From a checkpoint of a small transformer trained on Wikipedia: biases, 2245 steps.
Each number is 200 + 30 x the weight over its row's rms, rounded and kept within 0 to 999. Layers, rows and columns count from 0. The size before them is the row's rms in percent of the matrix's.

# layer 7 attention output, 384x384, rms 0.0606, rows 0-67, columns 96-143
112,219,256,178,205,215,163,205,219,195,174,185,161,242,226,195,214,180,199,210,123,188,125,212,188,170,226,206,206,193,182,191,169,244,222,226,247,247,203,167,147,239,214,201,162,189,184,237,210
102,248,240,263,192,183,219,185,175,193,216,182,212,245,157,197,199,217,198,210,248,172,216,219,209,221,186,175,193,208,158,140,158,176,144,182,180,252,185,174,186,201,169,147,172,188,201,170,195
100,223,172,177,208,166,206,189,209,213,137,168,205,201,179,179,234,195,245,164,215,203,205,187,209,204,242,170,240,239,178,195,229,214,230,218,254,198,227,200,236,174,150,235,162,176,216,220,145
100,191,190,185,199,209,195,177,252,234,217,225,173,168,142,224,193,187,237,147,136,263,157,213,196,197,146,223,187,203,258,226,117,202,188,279,203,214,197,234,257,238,174,152,228,222,240,162,176
090,239,225,166,181,225,216,198,194,209,181,203,225,178,198,167,172,200,201,226,205,212,180,208,171,208,195,167,159,184,169,205,231,135,245,227,208,122,197,162,156,200,194,207,253,270,175,240,193
097,196,229,207,204,208,205,245,215,206,253,182,166,201,196,214,249,154,219,198,236,157,199,182,186,210,194,184,194,206,219,188,196,217,233,247,153,276,194,211,249,127,175,229,155,155,182,248,198
102,152,233,178,228,248,173,231,215,219,238,195,116,218,221,195,254,245,166,184,180,200,168,160,183,215,177,186,210,212,145,182,235,184,123,272,124,261,223,211,218,212,265,217,163,216,159,211,214
103,234,201,199,170,172,176,214,197,211,152,159,158,199,219,250,177,227,189,213,193,244,174,189,115,235,251,168,228,212,199,207,166,119,222,205,170,199,245,227,198,222,119,197,223,211,239,187,210
100,179,181,161,169,173,229,170,232,226,174,205,183,197,200,255,150,153,196,188,206,187,147,185,202,207,229,220,198,144,195,165,232,170,237,260,197,208,216,193,205,217,236,206,206,224,158,194,229
099,181,168,217,242,239,229,173,136,184,183,154,136,236,232,184,178,175,210,190,247,196,224,251,248,163,226,207,183,208,176,216,184,143,209,224,168,192,283,280,100,226,252,208,249,163,191,129,271
097,220,221,208,161,226,208,153,198,198,213,170,235,203,178,183,184,223,223,227,219,235,224,228,225,201,195,219,212,221,199,256,160,253,177,150,263,172,217,181,282,213,214,313,308,196,168,226,244
105,210,185,226,187,220,176,174,230,183,157,204,193,218,184,192,200,159,211,243,217,237,192,243,171,162,187,109,272,183,191,214,149,221,248,172,240,239,229,185,252,178,127,201,208,172,200,223,245
101,220,267,182,209,250,202,176,203,247,216,227,208,216,174,208,256,209,160,205,191,150,202,194,181,194,218,207,215,233,169,173,224,215,176,227,136,188,223,138,200,247,166,222,195,212,201,214,207
098,242,227,193,238,202,186,225,151,175,188,244,219,163,180,177,213,214,240,167,144,223,194,190,206,218,195,210,229,170,236,170,167,217,199,231,222,175,188,149,148,212,177,231,252,215,235,182,186
110,160,233,264,208,194,218,240,228,229,199,201,228,188,212,179,154,176,198,241,177,200,210,215,230,229,219,176,177,205,241,215,157,226,230,191,220,217,215,210,178,200,157,235,158,157,186,178,249
103,199,160,184,210,231,207,162,257,179,193,238,229,236,187,223,173,179,214,186,213,205,220,248,239,193,206,195,270,161,146,188,172,171,215,212,130,241,170,278,187,226,164,133,185,233,221,222,272
106,265,231,166,211,207,170,203,192,222,203,162,199,168,175,216,215,158,149,193,198,243,185,234,190,204,202,181,223,190,236,174,184,168,149,179,240,275,200,170,187,213,221,180,175,193,198,146,134
099,235,204,167,229,188,229,225,238,185,168,247,209,230,232,139,156,184,190,179,175,177,151,147,134,148,183,266,216,209,256,180,208,202,245,156,137,288,197,177,208,196,221,246,210,242,189,147,285
101,184,197,222,238,187,204,185,175,220,228,183,222,214,212,196,135,188,189,209,190,174,200,199,219,160,202,185,215,254,187,205,181,120,196,255,205,313,255,145,217,253,210,214,167,110,215,230,164
101,226,164,225,256,172,250,249,168,248,196,272,166,175,175,165,182,194,140,228,194,193,175,209,142,217,194,191,191,181,173,229,191,159,171,208,133,146,218,204,147,162,177,219,169,150,199,219,254
103,184,242,207,162,187,186,180,208,225,201,245,244,204,122,178,181,166,231,176,197,210,252,258,176,169,178,187,178,266,174,220,202,179,261,267,184,180,161,259,202,206,222,132,167,183,201,159,207
110,232,215,183,202,187,187,185,226,217,169,233,160,208,192,210,219,194,215,210,205,178,177,214,167,200,205,199,284,208,171,232,162,174,155,198,201,174,182,304,206,149,296,224,196,186,227,242,286
103,218,219,189,238,191,239,212,164,185,206,174,191,186,195,196,192,208,220,168,209,188,232,187,187,174,148,197,218,218,189,192,264,207,178,154,270,234,147,234,235,184,127,169,276,153,199,228,216
101,249,204,201,241,200,209,230,227,242,171,243,239,131,154,165,192,225,172,168,278,181,192,204,208,191,227,197,232,202,201,237,186,187,194,188,121,241,236,228,178,146,231,187,246,209,215,179,184
097,200,230,231,227,285,235,212,234,167,227,199,216,216,268,190,169,202,164,159,215,221,197,232,135,224,217,187,211,191,212,154,148,191,126,180,199,274,167,183,231,234,197,174,206,239,221,217,189
099,213,206,170,212,180,167,236,192,215,226,215,223,245,199,180,202,203,203,168,215,183,225,218,212,183,239,155,238,227,252,229,165,200,227,220,222,207,194,216,211,167,141,196,170,184,154,183,217
102,254,216,205,176,212,182,222,207,249,163,256,186,202,214,198,178,200,181,160,177,213,200,234,153,232,183,238,210,178,214,231,202,143,226,237,152,237,242,174,212,169,273,210,192,263,216,225,227
096,178,212,216,136,227,212,246,254,219,244,232,164,217,215,235,194,215,189,156,226,250,211,231,171,195,198,206,155,108,193,233,176,195,167,222,160,220,155,216,170,252,216,203,269,217,226,170,145
095,151,189,233,244,222,284,181,169,231,196,171,244,227,281,192,136,218,225,176,203,226,149,211,158,178,212,187,209,199,247,168,177,185,167,201,145,167,192,198,218,219,177,223,206,172,153,207,188
104,164,162,196,158,187,208,224,174,232,179,164,212,184,206,178,192,218,174,191,244,191,217,188,202,179,266,205,205,187,223,183,220,238,190,169,225,226,196,184,200,170,167,183,191,214,181,210,198
099,218,179,227,157,208,196,207,193,195,222,253,200,206,197,232,239,232,168,156,193,204,186,213,189,176,213,213,213,242,213,235,216,219,225,238,260,189,260,165,194,185,209,216,156,214,197,177,144
099,217,200,135,216,245,177,176,144,190,172,198,182,196,184,179,245,214,185,187,194,231,187,184,201,175,205,188,176,196,182,257,190,181,166,230,188,145,220,224,170,199,215,241,205,171,170,171,160
101,155,205,225,260,213,189,152,224,244,212,176,174,181,205,173,222,226,186,211,164,180,171,192,227,179,169,214,182,207,165,196,198,184,244,199,148,201,191,164,190,198,253,160,176,264,248,265,185
103,225,231,180,214,236,238,207,209,213,246,225,271,152,198,148,199,221,178,154,204,171,205,228,242,223,217,185,206,219,175,182,173,200,213,208,301,227,201,175,230,180,225,232,176,175,203,190,282
106,277,148,213,216,210,209,241,215,208,210,221,221,223,224,176,205,211,242,217,188,183,197,214,234,189,188,136,206,212,157,202,288,209,199,188,244,133,207,267,157,215,164,221,103,221,213,214,187
102,229,234,201,196,202,188,187,234,144,182,144,168,205,209,203,247,206,178,195,258,267,224,221,193,270,234,180,186,157,212,248,231,193,206,228,245,257,197,149,256,190,179,165,210,243,178,207,283
100,202,157,220,206,168,167,169,213,189,208,190,231,207,218,227,225,214,220,184,178,203,232,222,202,195,199,256,176,206,207,206,246,193,182,206,213,196,117,209,243,222,217,217,216,182,234,228,201
100,202,235,169,180,234,210,148,245,186,203,210,199,180,268,150,222,212,183,213,176,213,201,201,192,203,182,214,177,195,247,141,181,192,153,247,256,246,189,185,202,193,229,151,205,263,196,184,217
100,217,188,201,183,228,177,202,232,189,152,152,216,202,215,184,215,240,235,216,208,152,190,237,154,197,173,167,149,209,211,203,182,177,197,212,141,229,92,197,181,207,176,206,186,170,128,208,211
102,182,130,237,179,174,252,208,167,202,222,197,263,219,245,242,178,213,178,271,217,248,259,236,227,237,164,205,245,188,212,203,176,198,186,254,173,208,175,217,244,159,219,279,164,196,166,223,153
104,144,244,185,219,250,194,185,176,186,229,198,224,195,235,156,202,180,233,195,236,214,223,179,180,173,207,176,209,233,206,216,172,212,170,189,266,217,197,212,182,187,252,150,226,205,216,241,187
105,183,233,142,194,204,159,218,201,227,208,197,201,155,240,259,181,184,225,165,166,203,219,190,184,206,229,234,200,208,208,206,222,236,91,259,185,121,221,288,227,236,233,121,158,167,189,185,145
104,240,204,263,208,176,226,167,210,182,183,192,196,156,181,212,132,206,193,167,254,202,215,253,193,184,148,189,241,189,250,203,208,259,155,207,287,262,134,197,127,187,217,191,215,226,148,188,164
097,151,225,230,179,169,178,270,218,202,236,191,149,178,211,173,165,167,220,245,206,184,168,244,231,164,211,196,248,176,202,243,270,205,249,214,200,198,216,183,194,166,173,211,197,187,204,204,133
095,223,247,212,215,169,155,145,196,226,164,197,237,215,199,199,172,189,219,212,183,218,243,213,237,165,232,225,208,224,220,203,140,153,247,172,236,208,222,193,202,241,233,213,214,229,140,281,253
091,243,207,203,225,138,185,207,153,195,199,241,190,146,194,151,235,188,268,235,192,176,198,188,165,215,203,168,227,190,218,143,189,210,217,195,231,204,213,210,208,164,209,179,148,224,257,248,200
096,179,197,140,197,232,177,151,217,142,212,203,236,246,236,224,265,180,199,231,164,179,202,210,173,213,180,179,175,187,175,255,230,246,262,144,201,166,192,195,189,270,214,185,224,154,232,149,289
100,181,213,139,243,252,238,222,207,185,201,242,184,204,196,278,154,207,171,203,195,215,189,243,175,215,101,241,185,247,155,196,220,165,217,211,197,141,148,188,240,252,195,245,173,212,325,234,184
103,232,182,170,138,230,221,117,190,219,214,223,191,214,117,198,173,205,208,227,208,218,194,201,198,225,169,210,237,199,219,197,160,212,189,218,208,158,219,208,227,199,231,142,203,161,211,163,210
099,189,164,249,197,187,205,170,176,169,156,151,193,189,261,177,174,189,219,225,163,246,170,219,219,201,205,255,196,212,172,232,192,273,194,223,211,214,193,175,212,222,168,195,218,200,189,187,172
101,135,239,188,224,213,191,217,167,166,192,211,211,220,150,228,227,194,216,175,149,213,209,182,174,179,164,215,222,185,209,196,222,176,192,164,160,188,235,136,259,193,253,169,249,207,215,171,204
104,193,195,217,190,200,195,231,213,256,181,172,219,227,173,163,199,211,219,189,211,226,190,204,225,198,170,208,183,234,164,213,213,225,184,249,134,215,179,218,273,181,221,175,224,210,190,139,187
103,202,228,191,192,152,110,216,169,128,147,230,202,274,195,165,267,197,168,219,168,181,137,230,158,214,223,166,215,194,206,242,157,187,246,241,207,226,183,137,233,205,205,127,230,242,161,174,167
099,188,182,187,258,231,229,207,236,248,174,247,200,238,200,180,195,203,153,192,200,215,207,194,164,212,203,173,207,143,203,198,184,180,163,178,243,186,176,195,238,214,205,193,182,211,205,217,236
098,225,156,232,238,221,166,237,164,202,199,200,164,183,231,192,220,236,163,169,152,205,230,174,171,196,200,232,214,178,213,232,220,205,181,176,215,165,178,205,287,246,214,119,165,227,127,185,244
097,204,229,230,112,192,168,235,195,185,218,185,218,191,260,172,196,146,216,230,160,156,139,262,232,173,208,133,211,142,265,226,183,218,246,242,264,222,182,192,247,224,167,248,241,175,205,188,164
098,226,217,213,176,193,202,226,163,169,216,172,200,188,158,209,253,143,188,193,159,194,140,152,182,165,158,188,194,230,199,178,211,142,186,92,192,238,223,225,161,179,171,165,249,167,179,163,203
093,168,204,210,191,161,171,169,164,170,182,242,225,206,205,177,227,175,225,214,147,196,161,215,210,222,188,135,176,227,211,153,188,291,200,179,265,217,187,134,212,145,189,189,171,160,215,230,188
102,176,209,254,182,273,180,196,220,212,217,173,225,178,214,200,218,190,185,229,151,247,229,167,216,181,184,200,200,189,221,234,235,196,219,170,201,245,148,210,178,198,147,180,234,250,231,126,185
096,192,225,141,210,167,197,205,247,160,204,159,191,236,219,242,191,180,221,202,206,229,189,227,173,183,161,151,165,211,165,226,182,201,218,188,157,247,226,236,200,248,206,136,236,247,190,246,218
094,189,189,215,223,196,225,239,221,218,186,152,215,164,199,151,166,205,196,214,236,208,222,224,204,151,208,180,167,214,213,176,196,229,174,168,173,187,207,163,155,210,207,159,237,209,166,200,164
096,194,151,165,175,195,223,186,197,217,189,190,175,237,196,256,180,200,191,159,197,184,239,258,172,188,192,150,152,240,190,196,209,197,171,198,197,161,206,239,186,220,217,208,238,122,190,279,211
101,277,201,147,246,177,195,203,238,201,203,216,198,206,242,204,197,197,220,171,198,152,200,222,187,166,197,185,162,220,150,194,200,229,207,189,212,225,284,179,222,181,191,135,223,238,187,83,142
091,148,221,219,181,214,177,195,200,215,223,232,186,189,206,258,132,194,253,200,156,162,175,178,211,229,203,221,238,156,195,204,172,97,149,186,204,207,158,244,201,226,209,176,180,256,212,157,189
106,250,195,222,182,179,195,188,184,224,159,258,212,162,217,161,210,215,224,211,223,219,191,207,151,242,202,137,207,187,173,164,207,193,248,242,216,218,171,197,124,189,184,169,156,241,266,213,283
110,209,189,163,194,184,215,169,251,200,184,206,224,216,278,248,244,196,215,179,199,192,196,230,161,209,247,187,208,210,213,197,191,172,151,225,216,195,245,175,161,204,174,229,204,160,163,219,180
106,221,165,176,215,244,223,207,203,204,179,195,206,176,162,138,184,183,217,151,207,187,241,226,260,141,194,158,229,234,211,177,191,180,252,164,230,163,144,267,191,218,144,124,210,219,186,183,165
102,241,186,205,205,185,180,221,236,167,232,216,204,184,173,254,205,175,217,229,129,227,176,146,213,174,224,181,168,155,216,226,223,246,190,186,209,211,191,208,226,142,230,200,143,222,237,145,222